Weights of a small transformer language model.
Size: 12 layers, width 1024, 12 heads of 64, MLP 6144 tanh GELU, vocabulary 8192, 199M parameters.
Architecture: learned positions, biases.
Training: a variant of SOAP for these matrices, 761M tokens.
Each number is 128 + 32 x the weight over its row's rms, rounded and kept within 0 to 255. Layers, rows and columns count from 0. The size above them is the row's rms in percent of the matrix's.

# layer 6 MLP up, 6144x1024, rms 0.0615, rows 5608-5712, columns 768-831
size [ 89  99  98  98 109 105 100 102  91 101  90  98 109 100 103  94  95  97  86 103  94  94 105  97 135  99 107  96 159  91 106 101 104  96  97 111 112 106  98 100  92  97  90  98 102 102 115 100  91  94  98 108 108  93 100  99 100  95  92 102 109  96  95  97  95  98  96 102  99  88  98  98  93  98 100 105 100  97 102  94  99 100  99  90  94 100 109 124  99  97 103 105  88  98 115  97 102  97  96  93  94 108 100 103 106]
[[119 142  90 107 165 126 129  88 142 145  99 161 146 103 157 143 166 144  99 171 162 146  99 144 109  67 107 176  68 121  41 151 140 106  72 151 118 148 107 114 103 142 111 143 109 148 138 117 126 144  80  97 117 105 156 128  90  54 119 164 162 167 137 140]
 [ 95 108  94 104 120 125 133 116 173 149 141 108  96 126 128 133 117 108  99 132  67 106 136 160 117  97 112 156  93  96 119 195 139 106 184 131  82 122 112 139 120  98 150  97 153 158 177 120 156 115 164 131 107 138 145 177  85  89 107  96 123 143 143 184]
 [ 77  95 176 164 162  60 133  95 131 126 137 125 161 160 160 114 107 175 112 148 146 173  98  98  93 117 110 162 113  97  83  90 184 114 108 143 178 122 160 107 152 130 133 121 104 127 203 148 124 115 112 105 124  58 195 133 150  93  90 125  82 130 138 146]
 [ 78 104 137 164 177 130 162 148 112 104 169  67 143  90 116 143 129 116 127 138 121 205 124 146 122  90 119 154 136 148 180 178 140  88  79 158 122 127 121 121  75 185 128 163 149 137 121  86  93 137  75  90 105 164  95 149 153 153 111 127 158 143 142 108]
 [126  45 138 146  89 136 127 186 103 118 112 150 117 123 163 133 139 143 134 102 142 108  97 119 154 202  91 137 117 193 121 127 104 176 153 170 178  61 130 136 161  95 118 126  84 185 129 110  87 161 136 179  71 185 168 180 125 142 134  67  80  95 128  83]
 [ 45  97 121 172 120 126 105  92  85 143 173 110 144  80 126 128 107 153 129 190 104 123 112 135 184 115 139 169 193 121 131 153 111 183 132 112 132 141 102 137 119 146  93 156 109 132 116 137 136 148 149 114  89 113 113 143 140  69  93 149 146 130 114  81]
 [ 69  76 104 121 179 120  70  96 144 149 167 164 150 103 133 160  99 128 123  81  51 149 194 119 126 111 124 102  85  96 107 100  98 158 189 168 126 209 166 146 113 151 137  92  89  60 133 183  65  81 112 136 150 100 117 111 113 190  98 113 109 141 114 168]
 [168  95 144 189 101 113 173 146 155 129 124 141 169  84 160 102 140  72  85 158 141 108  44  83 119 192 113  88 128 118 130 119 122 149 127 109 192 132 166  99 120  94 155  80 158 130 178  98 123 119 156  89 103 154 138 133 124 159 142 117 168  97 106  65]
 [ 92 131  49 101  84 132 130 140 143 104  82  74 114 109 162 120 137 108 171 111 186 102 128 173 134 120 107  90  94  68 124 125 116 101 171  85 163  96  99 187 144 105  55 142 128 150 143 138 121  71 167 107 106 109 173 110 145 134  57  91 172 175 108 160]
 [ 94  90 123 128 144 105 113 118 134 111 119  63 148   0 146 158 116 130 124 145 115 125  81  95 162 144 170 103 126 125 105 106 141 130 145 163 128  71 108 119 151 191 159 108 151 156 112 148 106 123 149 155 104 114  78 164 185 132 130  96 103 111 169 156]
 [166 110 128 135 151 170  97 175 119 154 176  96 101 115 171 139  73 156 170 150 109 122 121 109 131 113 100 122  88 169 128 187 144 164 165  97  90  65  79  86  92 109  99 130 138 148 156 110 122 152 147 133 126 138  94  71 149 128 130  38 138 129 138 143]
 [115 170 139 122 154 127 133  95 149 147 119 132 163  95 109  95 180 167  97 199 171 157  80 163  96 130 116 143  38 163  78 121 136 149 117 118 166 134 139 138 104 176 139 114  98 141 139 116 118  95 111 206 120  99 128 134 205 161 103 122 157 152 158  85]
 [138 141  94  91  96 165  45  81 179 123 122 182 215 155 138 122 108 181  98 120 125 134  63 115 138 115 127 108 141 145 168 127 131 236 118 185 184 128 166 194 141 131 133  81 146  50 129 122 109  69 113 115 139 143 101 112 119 131 218 131 139 107 111 119]
 [151 155 149 105 164 109  84 135 187 153 186 178 135 168 121 135 107 145 126 155 114  86 196 134 134 185  54 128 114 128 153 168 112 148 106 200 137 134 126 129 126  61 131 176  65 167 124  79  90 154 143  72 129 185 143  84 143 188 173 105 148 183 143  63]
 [157  77  93 120 148 122 125 190 121 167 100 152 158 120 127  89 133 133 155 140 165 134  40 126  82 109 101 125 130 137 127  63 134 140 104 119 116 140 124 124  37 227 122 164 151 152 125 171 115 122 147 134 127 130 159 141 117  99 119  98 148 235  73 117]
 [110 139 144 150 110  93 139 107 142 126  79 161  46  95 126 145  89 155 162 124 179  94 167 133 121  87 143  73 160 107  90  90 121  72 168 148 131 145  31 138 139 136 142 148 116 148  57 135 130  91 117  73 174 159 141 105 153 123 158  95 162 122  78 105]
 [155 130 198 155 136 124 158 142 150 192 177 123 141 123 146 152 107 126 127 135 145 142 182 140  95 134  82 107 139 114  76 158 139 121 169 139 131  91 120 160 149 110 109 177 116 121 135 120 105  84  64 127 100 125 129  85 164 143 127 130 140 100 170  52]
 [ 95 148 144 169 140 110 106 117 108 195 139 129 121 105 166 163  68 151 120 172 101 101 125  57 176 152 157 207 106 113 140 110 122  84 140 181 168 103 116 145  91 107 157 193 135 139  85 155  48 130 118 214 175  97 122 133 166  91  89  73  83 168 146 149]
 [101 120 100 146 117 144 137 144 122 150  54 179 104  88  87 137 126 205 118  99 118 169 127 121 102 156 108  90 134 120 169 170 112 123 110 104 192 150  70 155 107 166 189  33  90 141 217 131 114 128 126 133  95  86  77 133 105 124 115 141 169 161 139 174]
 [190 116 177 167 128 162  81  83 102 151 135 143 158  57  69 141 153 169 134 188 147 155 142  82 116 134  98  94  42 212 116 153 107 107 164 161 160 144 111  73 123 147 201 104 165 191 165  81  97  75 149 107 174 144 121 125 145 132 176 122 147 152 113  76]
 [148  60 120 200 152 174 158 113  86 198 143 127  83 148 180 113  96  60 176 142  69 136  92  96 130 130 172 113 126  69 170 160 142 164 157  91  99 144 113 157 114 141 133 175 119 123 126 134 112 133 128 158  89  76  59 129 105 141  98 129 132 153 110 175]
 [101  49 146 200 142 147 133  83  80 121 107 114 187 147 164 117 146 110 128 106 151 123 117 131  68 131 151 159 131 103 126 177  88 145 162 125 133 166 143 162 100  99 122 167 146 135  66 111 157 125 138 127 114 122  81 147 159 172 114 127 155 132 112 138]
 [109  99 177  92 160 130 127  86 121 161 121 144 132 124 135  77 117 189  96 144 120 159 166 123 156 158 150 117 161 152 127  65 125  91 137 158 205  97 129  78  63 150 165  79 148 103 160  78 181 161 122  77 105 166 151 157 209 165 157 114  78 146  70  74]
 [144  76 147 164 106 131  96  81 229  98  84 109 199 121 149 163 142 153  38 130  95  62 139 124 129 160 118 151 151 123  83 126 114 113  91 100 190  63 138 134 171  83 133 153 134 116 144 194 116 162 121 150 140 227 155 194 137 100  97 141 105  69  31 144]
 [126 139 211 163  90 177 130  76 120 142 146 107 120 109 153  76 138  89 129 137  81 188  67 122  96 125 111  96 106 116  94  99 124  89 104 135 127 124 144  74 109 117 160  98  91 120  81  69 110 108  84  89  72  86 149 181 102 107 199 124 173 152  31 112]
 [186  81 206 193 131 112 175 118 121  87 124 203 102 149 116 134 101 111 112 123 139  92 116 108 136 103 151 147 116 167 152 173 116  97 105 123 118 117 146 123 142 140 114 112 164 163 121 155 121 109 130 132  80 101 123 145 181 108 178 154 157 133 106 184]
 [155 132 108 143 187 128  56 133 133 128 119  86 144 120 126 160 172  95 122 163 125 127 116 116 132 153 155 152 112 196 111 128 119 163 131 202 107 119 123 138 118  98 109 130 118 124 116 124 174 104 111 151 116 147 134 136 140 186 152 170  94 156  84 184]
 [150 112 207 117 135  87 151 100 110 101  82 122 131  92 143 113 139  98 138 155  94 148 172  94  89 103 145 145  88 101 154 150 107 139 187 127 135 102 100 135 169 167 105 176 137 120 113 110 118 102 161 120 156 129 112 139 134 144 104  82 189 139 169  96]
 [129 158 129 195 100 106 104 150 123 101  72  95 115 142 146  90 128 112 187 129 155 136 174 112 122 159 170  77  87  52 150 145 137 121 126 127 147 144 101 120 103  97  81 169 137  95 158 117 157 119 110  95 150  78 106 194  73 142 130 124 159 181  88 138]
 [111 136 102 124 128  79  91 121 157 117 109 166 167 116 127 107 182 161 172 127 116 129  94 124 111 164 131 173 140 118 120 113 132 105 118 113 189 109 134 103 131  97 120 145 170 161 121 172 167 127 168 149 185 111 189 186 154 100 105  76 125  99  82 113]
 [165 109 135 133 122  25 167 127 173 145 132 139  81 112 167  89 119 148 104 143 126  93 105 122  76 116 100 101  92  29  74 102 155 121  85 157 164 128 126 144 138 180 114 129 121 127  59 133 113 100 142 130 130 138 101 140  86 168 107 161 135 148 156 151]
 [136 117 166 124  91 201 155 158 170 155 107  87 140 111 166 168 165 163 153 120 131 139 120 138  91 157 142 154 150 165 120 186  75 142 136  94 173 147 133 130 113 121 139 143  81 141 155 133 122  77  91  84 112 130 126 199 151 156  99 145  78 124 100 117]
 [120 128 178 139 193 148 145 123 115  54 108 155 135 129 101 122 128 186 113 109 101  88 127 168  95 178 127 160  91 139 156 150 138  74 136 115  67  95 128 157 137 135 136 154 127 125 110  80 163 154  89 119 165 132  73  49 132 202 152 167 127 157 154 105]
 [121 185 165 124 141 136 100 120 184 133  76 134 178 117 143 189 149  53 138 171 116 126  67 143 125 144  67  72 153 166 134 107  84 156 156 181  77 100 152  90 119 151  84 117  76 163 161 121 162 192 154  92 119 145 106  72 119 144 180 114 159 129 127 111]
 [164 135 139  81 128  62 145 112 119  87 171  70 101 158  91 114 133 186 139 161 108 195  77 141 192  78 127 171 193 152 153 109 148 139 160 123 121 130 210 116 113 168 119 140 138  99 145 154 147 134 144 148 136 175 144  36 130 153 147 138 186 174 156 147]
 [ 94 146 122  96  92 128 119 128 103 200 102 116 150 127  99 161 116 132 139  90 154  96 162 133 169 127 126 107  85 202  91  70 119 190  82 107  74 140 155  95 180 153 136 118 102 149 132  90 130 100 159 206  93 167 133 108 119 136  85 112 121  86 139 102]
 [146 190 112 100 158  80  60 135 137 153 139 127 178  41 143 133  99 117 152 172 142 105 115  74  75 112 117 135  31 125 147 121 194 117 214 131 154 127 170 132 168 140 167 150 128 163 143 118 116 110 116 105 175 161  84  88 142 133 137 119 125 135 132  79]
 [103 192 113 104 120 114 155 145 127  87  91 136 133 143 120 152  87  88  72 187 132 153  50 157 100 163 153 102 157 168  89 129 135  87 121 153 158  79 160 170 133  94 109 121  83  64  91 101 144 149 143 132 164 141 107 118  82 122 148 102 101 149 131 112]
 [133 149 115 164 127 120  75 167 125 211 117 146 183 117 202  81 146  81  43  94 107 141 119 131 131 154  76 195 112 188 115 158 122 147  95 139 122 157 127 122 124 130 131 104 116 143 146 119 155 145 201 115 118 130 100 167 128 130  76 189 129 126 107 187]
 [114 150  89 157 133 132 116 177 128 159  99 139 125  78 106 170  93 169 148 110 114 128  98 149 137 151 103 141 125 142 121 117 123 131 100  97 128  92 114 141  69 127 139 105 118 127  89 118 139 101 161  92 171 123 176 102 117 188 133 119 113  83 131 146]
 [ 90 141 148 134 137 142  76 112 171 131 156 166 153 137 119 138 216 125 123 197 154 148 115 194 146 146 127  98 154 138 144 149 144 134 143  95 121 157 101 130 151 108 102 127  57 116 151 130 138 141 149 149 119 121 123 143 128 148 133 149 176 177 129 127]
 [176 140 174 138  43 117 151 122 185 106 151  82 145 130 118 126 170 174 126 195 163  99 129  63 132 144  83 164 114 125 150 140 156 138 126  72 139 140 143 133  71 140 130 178  90 145 142 114 133 125 155 158 176 127  97 133 125 127 186 175  86 137 106 126]
 [172  97 107 107 126 137 157 162 157  82 116  96 137 141 151 147 115 112 152 147  61  95 152  76 115 112 130 139  84 106 121 115 144 113  91 208  93 138 173 165 113 100 103 156 146 130 150  82 148 123 151 169 126 164 106 215  56 115 113 135 142 160 117 126]
 [131 143 139  83 122 124 162 110 170 159 158 112 123 153 142 190 109 125  84 166 109 151 150  83 122  65 182  62 104 157 180 125 153 162  89 129 107 119 147  81 172 152 200  92 151  48 122 103 164 133 177 113 145 107 115 130 143 150  80 150 103 181 137 140]
 [140 179 140 156 149 142 144 209 161 144 160 143  74 171 126 134 108 172 131 132 179 148 154 119 134 123 145 152 153 112 168 153 104 153 142 111 167  96 139 158 155 117 136 142 164 154  85 140 142 112 141 110 173 135 113 143 102 170 106 123 121 123  68 141]
 [123 136 154 158 178 112 174 109 172 130 136 204 158 159 156 127 189 113 155 191  52  92 137 133  53 119 165 153 125 181 133 142 200 180 128 130 127 126 185 133 144 153 118 163 116 149  88 114  98 151 149  94 158 169  87 163 143  84 123 113 141  68  93 124]
 [159 136 151  59 110 129 129 119 149 134 153 128  61 175 170 203 127 155 148 118 128 118 113 114 117 128 155 109 157 131 134 113 106 128 107 168 157 128 126 113  95  99 185 141 135 164 128  87 145  97 138 169 128 121 105 122 120 123 157 147 175 127 145 174]
 [104 111 182  91 126 156 120 173 139 122 156 146 121 132 111 123 111 148 108 136 106 155 114  74 138 179 118 120 133 112 162 153  96 113  96 148  99  82 133 124 160 159 126  82  83 123 139 175 131 158 152 150 110  89  92  98 172  95 113 113 157 130 156 159]
 [181  95 144 121 191 137 125 108  95 167 102  97 185 111 133 176 129 114 123 113  99 165 146 141 176 146 178 159 138 104  74 163 142 148 213 123 104 129 156 134 113 126 142 135 145  87 145 153 155 101 116 144  89  41 113 169 134 148 148  94 121 119 198  79]
 [206  51 177 137 130 106 112 188 123 129 143  80 130 118 187 185 156 157 110 159 140  91 129  60  90 124 107 106  86 207 171 137 170 158 124 150 143 105 119 147 117 144 160 123 116 130 136 169 141 126 169 135 162 141 152  86 113 162  72  87  97 140 138 101]
 [134 122 133 110 106 161 127 105 130 161 165 104 151 137  61 115 106  61 136 171 125 111  86 171 139 140 181 225  94 132  86 166 123 179 109 115 132  59 144 124  85 108 114 165 140  95 176 166 159 182 144 130 104 129 129 150 109  67 151 114 148 107 121 157]
 [183  79 144  58  57 208 110 148 126 149 181 172 117 131 126 127 164 103 179 143 133  87 144 105 184  77 113 114 134 101  89 114 124 187 163 110  86 147 111 215 110 191 101 146  93 107 104 111  45 160 135 188 166 117 123 108 120 121 146  81 104 130 150 152]
 [143 100 136 136 141 150  93 139 193 155 115 105 103  89 101 115 181 106 108 196 127 126 158  95 159 157 105 137  94  84  91 109  93 164 147 147 139 129 191 195 154 107 171 127 151 180 129  68 156 106 180 124 120 128  64 116 141 160 136 125 128 141  83  82]
 [147 135  91  88  80 146 110 134 129 116  73 143  97 215 149 184 200 114 142 120 167 139 116 122 119 130  64 111 151  83 137 161 125  80 174 166 108 160 112  83 163 145 117 136 109 112 103 140 144 168  88 119 193 119 141 149  55  52 127 156 127  95 117 151]
 [158 134 109  97 130 141 148 105 108 119 115  98 121 103 106 137 141  75 147 160 115  92 140 113 136 102 108 159  88 163 155 160 149 159 100 134 137  89 115 124 135 194  79 149 128 112  73 142  93 109 110 133 142  50 126 127 145  89 121 118 141 114 148 154]
 [211 122 143 199 142 141 176 123 218 114 123 155  92 109 186 100  78  63 156 125 159  76  72 164  98 174  81 143 114 221  94 110  73  95 179 111 114  82 150 117 114  92 134 147 178 112 134 127 126 165 101 103 149 203 160 202 150 116  93 131  82 155 118 122]
 [129  69 144 181 140 162 154 115 118 148 140  64 139 172 174 171 148 193 107 108 192 123 134 118 145 100  64 125 110 128  64 148 128 208 144 146 115  70 130 108  86 130 196 185 138 185  77  97 124  90  96  89 101 118 221 122 155 103  96 145 164  76 140  90]
 [118  94 127 124 169  83 154 192 165 144 110 118 135 182  77 142 127 111  94 165 158  60 143 141 148  99 158 116 106 176 128 148 118 116 146 162 113 142 117 183 134 138 117 132 136 124 151 134  89 144 176 149 174  95 175 173 159 137  78 131  73  78 172 175]
 [143  94 125 122 152 200 127 126 161 117 142 120  70 101 177 146  74 113 153 144 136 170 138  94 167 128 156 162  77 192 108 141  91 134 145 138 117  80 126  84 133 124  72  74 188 162 153  83 119  67 146 191 136 128  99  97 183 142 150 186 121 159 156 117]
 [152 143 114  41  84 101 131 164 159 157 161 123  62 124 159  90 126 128 139 118 112 116 175 124 185 201 122 178  74 126 189 102 104 143 150  89 105  91  95 184 158 143 165 119 142 158 119 145 131 151 137  98 132 148 150 120 139 119 150 194 125 141 149 133]
 [143 181 164 105 126 111  88  70 131  66 155 170 129 149  77 187 157 116  92 171 114 127 106 100  90 143 109 128  88 105 151  93 108 125 146  93 176 144 154 189 110 115 115 142 210 123  71  34 142 181  84 138 101 121  88 157  98 114 141 141 105 121 166 132]
 [121 154 141 162 105 133 138 125 164 139 181 162 115 185  85 102  72 159 156 157 103  99  91 124 155 138  67  99  66 162 162 129  96  97 130  54 143 113 177 171 128 138 108 149 154 125 129 161 176  75 157 107 111 149 142 175 121  85  61  49 121 161  85  97]
 [111 119 163 120 139 134  94 133 104 129 105 114 161 125 133 137  85 111 114 123  78 119 115 124 120 101 110 134 220 183 146 114 167  96 125 170 109  97 138  58 138 132 134 140 187 159  62 156 135 198 159 133 130 154 111 124 150 180 115  83  81 155 144 104]
 [ 74 215 111 129  83 156  78 116 123  96 115 128 152 139 173 140 104 128  59 138 115  87 132 134 103 173 105 162 140 143 148 124 150 113 171 116 148 115 169 166 126  91 108  92 132 115 139 157 161 113  98  67 193 138 155 116 142 147 127  56 130 151 146 177]
 [ 95 136 109 141 145 130 124 152 126 154 179 147 164 120 150 133 131 136 101  64 142  92  95 159 133 118 138 153 146 174 172  87  72 130 180 174 119 127 146 122 198 159  96 128 137 100 105 120 162 133  71 160 110  99 110  73 122 121 109 104 143 124 145 144]
 [109 132 177 134 124 137 132 147 130 138  82 133 105 130 164 150 137  55  94 144 129 188 118 152 184 177 111 132 110 188 115 125 150 158 125 121 145 166  88 166  72 116 116 137 151 152  75 122  95  93 165 166 100 152 192 113 104 131 147  75 144 118 160 113]
 [190 120 136 124 200 156 142 114 189 126 118 119 180 162 145 117 144 133 149 100 163 147 104 166  58 141 142 168 106 113 109 110 181  80 102 157 115 203 109 129 161 124 131 116 125 126 171 135 182  76 120 175 127  99 129 115 134 140  68 105 162 196 175 153]
 [146  95  97 135 161 157 156 123 156 139  94  94 127 195 116 172 141 110 114 144 177  97 118 133 162 165 160 157 135 139  77  97 105  96 126 146 105 128 163 161 188 163  90  97 117 127 134 177 120 125 114 104 147 107 167 163 124 133  81 169 127 109 154 181]
 [132 168 112 156 119 144 171  86  99 148  96 101 105 133 121  81 109 104  87 113  69 122 148 106 127 141 174  52  83 123  65 158 116 173 109 111 110 131 192 135 114 142 122  78 142 173 122 175 122 152 126  69 170  91  98 153 146 135 121 101  93 199  83 163]
 [176 169 188  88 155 170 139 103 119 126  74 120 136 126 112 153 129 142 165 102 107  63 132 111  99 156 148 175  97 149 176 171  66 167 133 115 160 105  82 144 136 154 117  94 131 106 112 122 185 141  97 130 146 144 176 145 158 149 139 171 145 111 129 133]
 [115 161 142 119 106  88  92  82 125  89 208 183 136 127 161  76 165 106 147 127 160 115 183 180 133 114  81 111 108 194 139 132 131 136 135 134  93 156 187  84 155  85 110 123 180 157 110 110 112 142 112 118 100 145 139 123 127  57 120 163  49 115 146 104]
 [127 124  68 149 137 103  74 183 134 131 135 164 110 147 207 197 140 100 180 149  99 162 168  88  83  58 183 139 205 106 114 191 123 137 161 156 141 135 105  67  93 104 131 194 102  92 149 144  92  86 157 120 172 157 106 117 153 124 147 130 173  80 128 151]
 [202  96 138 141 134 101 154  82 133 106 119 122 134 142 115 168 168 110 130 111 116 132 123 172  86 112 100  88  92 145 127  88 114 147  85 119 142 138 130 137 131 118  77 140 150 107 108 124 108 120 120  84 107 157  95 200  56 116 124 146 131 140  98 139]
 [155 137 151 108 152 136 149 101 136 116 128 119 169 144 126 177 151 118 108 133 125  82 165  84  78  97 113 120 154 107 104 114 204 137 153  91 119 120 128 197 156 142 154 144 112 120 165  85 154 109 186 172 145  95 138 160 136 101 147 166 154 117 171 140]
 [123 144 173 153 135 152 143 163 150 125 134 124 112 146 106  94 155  84 132 144 125 119 163  66 165 157 117 100 134 151 176 110 106 167  97 168 121 102  90  93  92 125 112 139 139 169 128  96 103 155 153 112  78 132  85 111 119 122 106 166  71 121 153 196]
 [171 117  38 168 144 141 104 131 128 166 186  94 137 172 119 146 108 130 163 105  82 147 132 124  72 154 148 194 149 150 127 117 137 149  72 122 147  95 132 127 121 144 158 137 124 129 162 116 118 215  81 170  96 135  85  80 132 128 113 113 196 172 136 157]
 [106 118 163 175 135  88 162 138 132 159  67 121 200 109 131  89 111 130 145 105 134 127 113  95 129  94 102 141 121  78 136 169 164 154 102 133 152 168  87  95 115 142 156 109 139 163 108 102 127  80 120  78 137 159 113 120 135 143 124  55 141 104 167 205]
 [ 77 122 118  82 162 122 144 194 176 147 106 106 160 155  96 146 131 123 134 119 148 114  78 140 148 172 117 167 163 128 124 162 154 153  99 108 121 109 179  89 121 130 169  89 157 132 173 136 169 109 116 172 103  99 111 160 178 184 141 187 149 105 129 162]
 [133  75 156 162 125 150 122 126 108 153  94 139 143 113 126 165 144 140 141  98 161 121  91 118 136 119  87 169  74 176 165 132 166 133  93  95 165 168 181 148 121 120 130 143  88  97 151 166 151 113  49 130 128 128 116 144 114 169 116 117 139 151 113 112]
 [ 95  90 112 155 121 151  45 152 137 147 148 172 116 107 119 121 135  95 146  74  67 131 103 103 109  79 170 189  93 143 127 161 166 118  90 138 117 129 193 129  54 111 103 178 105 179  97 145 119 142 131 100 128 165 130 113 134 134 122 121 142 128 162 129]
 [120 127 163 148 145 150 113 129 106 133 111 124 116 144  80 107  46 143 133 124 140 148  60 111 140 180 119 138 103 120 173 134 128  99 179 129 122 122 129 165  74 116 117 170 107  82 154  96 148 158 146 162 104 179 153 123 136 146 148 149 106 168 108 208]
 [169 110 102 114 125 110  89 189 123 126 132  48 131 161 112 124 116  92 117 104 154 159 168  89 122 118  96 105 135  84 143  93 204  99 149  62 112 114 165 180 137 128 102  99 127 110  50  54 131 139 117 103 130 123 123 125 172 126 158 142 146  98 102 149]
 [ 92 147 171 137 152 116 154 152 112 166 133  88 100 158  77 118 130 133 127 135  97 140 101 163 126 165 144 123  79  84 121 112 139  88 144 119  99 123 108 158  87 125 133 126 108  85 151  90 113 110 176 155  94 146 136  96 145  67 149  78 155 132 128  94]
 [143 145 160 151 138  95  53 164  68 175 108 161  95 169 183 181 126 138 118 134 149 176 140 104 140 144 126 129 131 151 173 186 120 141 112 140 139 153 157 148 164 110  97 177 124 149  83 192  87 133 102 197  92 140 136 144 145 126 122  70 147 109 142 120]
 [154 147 156 158 132 164 162 178 156 136 153 134 119 119 108 141 145 169 132 147 142  91 140  93  78 148  83 109  97 115 150 127  92 125 144 154 154 149 102 148 106 133 125 118 132 145  90 138 140 131 139 114 181 185 128  92 104  85 135 113 124  67 154 143]
 [131 151 118  94  89 101 126 140  84  98 139 137 122  75 116 101 137 166  75 175 120 135  97 101 192 126  83 155 141 132  91  90 122 154 159 144 139 156 149 124  77 182 109 124 104 149  95 147 152 184 106 168 129  96  90 112 136 162  67 136 196 147  87 130]
 [ 83 148 127 192 144 145 152 156  95 145 139  42 161 198 175 121  98 111 158 124 166 135 152 110 147 156  78  71  95  70 100  92 142 111 147 149 105 137 180  88 167  78 123  88 123 215 137 111  98 130  99 125 121 186 102 151 123 132 145 149 146 147 158  92]
 [142 138 168 132 113 132 113 110  70 184 163 157 183  88 101 118  95 109 121 124 105 162 152 136 177 113 154 225 161 156 143 130 165 144 148 126 167 141 121  95  84 157 152 149  92  44 137 157 102 101 135 174  58  84 160  83 166 121  61 101 176 134 158 162]
 [124 139  92 109 158  47 123 134 127 117 114 121  80 132  51 159 129  77 165 156 120 179  65 117  99 145 136 153  77 124 127 111 111 134 145 125 111 113 172 117 159 234 129 163 177 122 131 161 136  82 124 112 135 140  94 108  89 128 153 192 158 125  74 154]
 [127 105 103  68 134 132 120 204 153 128  90 130 207 163 132 106 122 143 178  93 152 137 127 120 133 140 160 113 161 171  65 109  73 145 131 163 163 204 118  85 110 174 136  99 113 146 136 173  86  24 183 168 155  40 134  93 125 102 110 174 100 141 133 126]
 [155 128 136 100 161 167 115  93 149 126  84 112 193 177 126 121 123  97 113 164 108 136  90 117 156  71 125 128  97 182  93 100 149 129 201  97 120 142 165 111  87 191 107 108 134 111 139 117 122 157 189 141  88 122  81 138 128 176 105  98 157  92  62  72]
 [126 112 146  86 122 134 127 165 116 140 140 154 174  80 115 164 104 119 131 116 185 116 134 120 120 108 159 193 183  97 102 152 116 130 136  82 108 145 166 120  94 158 107 124  96  99 166  86 172 132 144 107  92 104 131 196  97  83  73  98 112 140 124 101]
 [189 172 104 143 137 133 128 177  94 154 121 135  81 134 155 152 166 195  90 117 163 120 127 147 136 149  99 129 146 102 146  96  61 183 104 150 129 202 196 127 112 166 141  41 142 108 145 111 138 105 133 184 142 144 170 130 146 106 135 196 117 126 154 137]
 [129 133 147  95 149 112 101 103 150  97  94 120 159 178 131 126 104  98 203 122 152 101 152 107  92 114 117 149  50 143 140 121 100  64 169 179 128 118 144 170 111 104 146  93 105 129 158 115 138  66 147 144 117  97 164  76 112 144 158 103 133 104 121 148]
 [183 139 116  78 135 136 146 117 133 160 208 190  52 105 164 148 129 122 151 196 177 153  96 108 114 132 155 154 104  53  92 142 135 167 165 118  57 139 150 111 104 191 155 110 105  58  69 154 108 122 170 202 186 133 168 131 114 108 152 103 151  71  84 156]
 [121 142  82  58 139 137 142 141 136 163  96  92 203 178 160 148  77  87 158 171 127 106 135  88 122 214 143 106 116 164 133 168 121 127 170  56 125 133 149 104 119 108 162 197 126 109  63 132 150 113 155 157 128  59  97  60 128 164 162 122 186  75 129 153]
 [130  93  80 178 156 104 173  86 130 107 130 177 145  76 165 138 117 142 166 134 121 119 119 122 142 111 129 118 138  88 133 153 160  96 130 127 130 113 166  83 148 145 164 110 173 157 172  55 115 122 175 122 151 138 130 150 138 171  83 153 136 142 145 187]
 [ 99 101 123 160 185 137 104 159 124 131  63 100 125 150 141 130 135 101 165  69 187 128 151  94 124  84  74 133 168 142 130 133  91 206  97 147 108 174 102 102 162 153 103  97 139 102 153  82 118  84  59 125  99  97 112 123 122 121 162 126 132 182 109 129]
 [120 150 130 148 124  68 102 100 151  91 117 110 169  34  98  24 118 130  72  83 129  94 112 118 107 197 109 131 142  87 209 144 138 162 124 122 133 103 146 132 159 150 119 109 114 108 138 112 174 113 116 173 141 197 182 112 146 184 110 119 141 179 130 172]
 [106 119 191 114 139 119 126 159 156 116 141 120 117 180 136  78 118 110 153 144  89  95 108 110  84  97 126 164 120 126 141 155 109 144 114 138 164  56 122 125  96  85 126  91 116 121 159 136 143 137 120 146 144 125 140 142 117 127 135 186  78 140 113 153]
 [132 117 149 203 143 148 135 166 123 145 123 111 147  72  81 128 136 138  99 117 130 215 130 156 108 124 141 154 141 137 141 117 126 140 132 155 127 144 133 100  73 100 164 151 150 159 146  97 112  69 113 102 103 141 130  99 115  84  64 165 132 172  99 141]
 [101  94 133 117 121 105  99  71 181 128  88 146 106 165  78 153 156 144 146 158 116 173 103  83  69 132  85 174 146 178 132 140  97  94 141 142 181 115 122 146 143 162 151 123 158 156 100 124 168 134 103 148 143 135 167 141 153 106 135 142 117 177 142 117]
 [119 143 192  97 102  75  99 170 149  73 115 136 141 141 103 152 167 157 142 130 164 137 131  73 124  80  85 139 123 157 100 141 183 107 126 120 141 173  75 157 120 127 130 146  92  88  81  72 136 178 161 146 128 137 143 153 138 133 134 121 147 139 143 104]
 [101 123 136  59  70 178 132 153 157  74 174 123  54  83 157 135 152 143  79 110 120 194 128 165 191 182 107  86 152 110 171 125 142 148 170  80 152 172 143 110  88 170 125 165  97  83  94 141 142  81 132  87 106 107  83 122 119  83 150 121  89  91 182 134]
 [105 140 113 152 117 146 122 169 156 156  92  64  93 125 181 156  78 186 100 120 151 172  89 119 118 163 130 190 121  86 116 121 147  61 117 117 135 145 154 142 151 158 151 133 111  97 156 121 130  28 154 107 109 123 132 119  95  97 139  80  96 207 128 158]]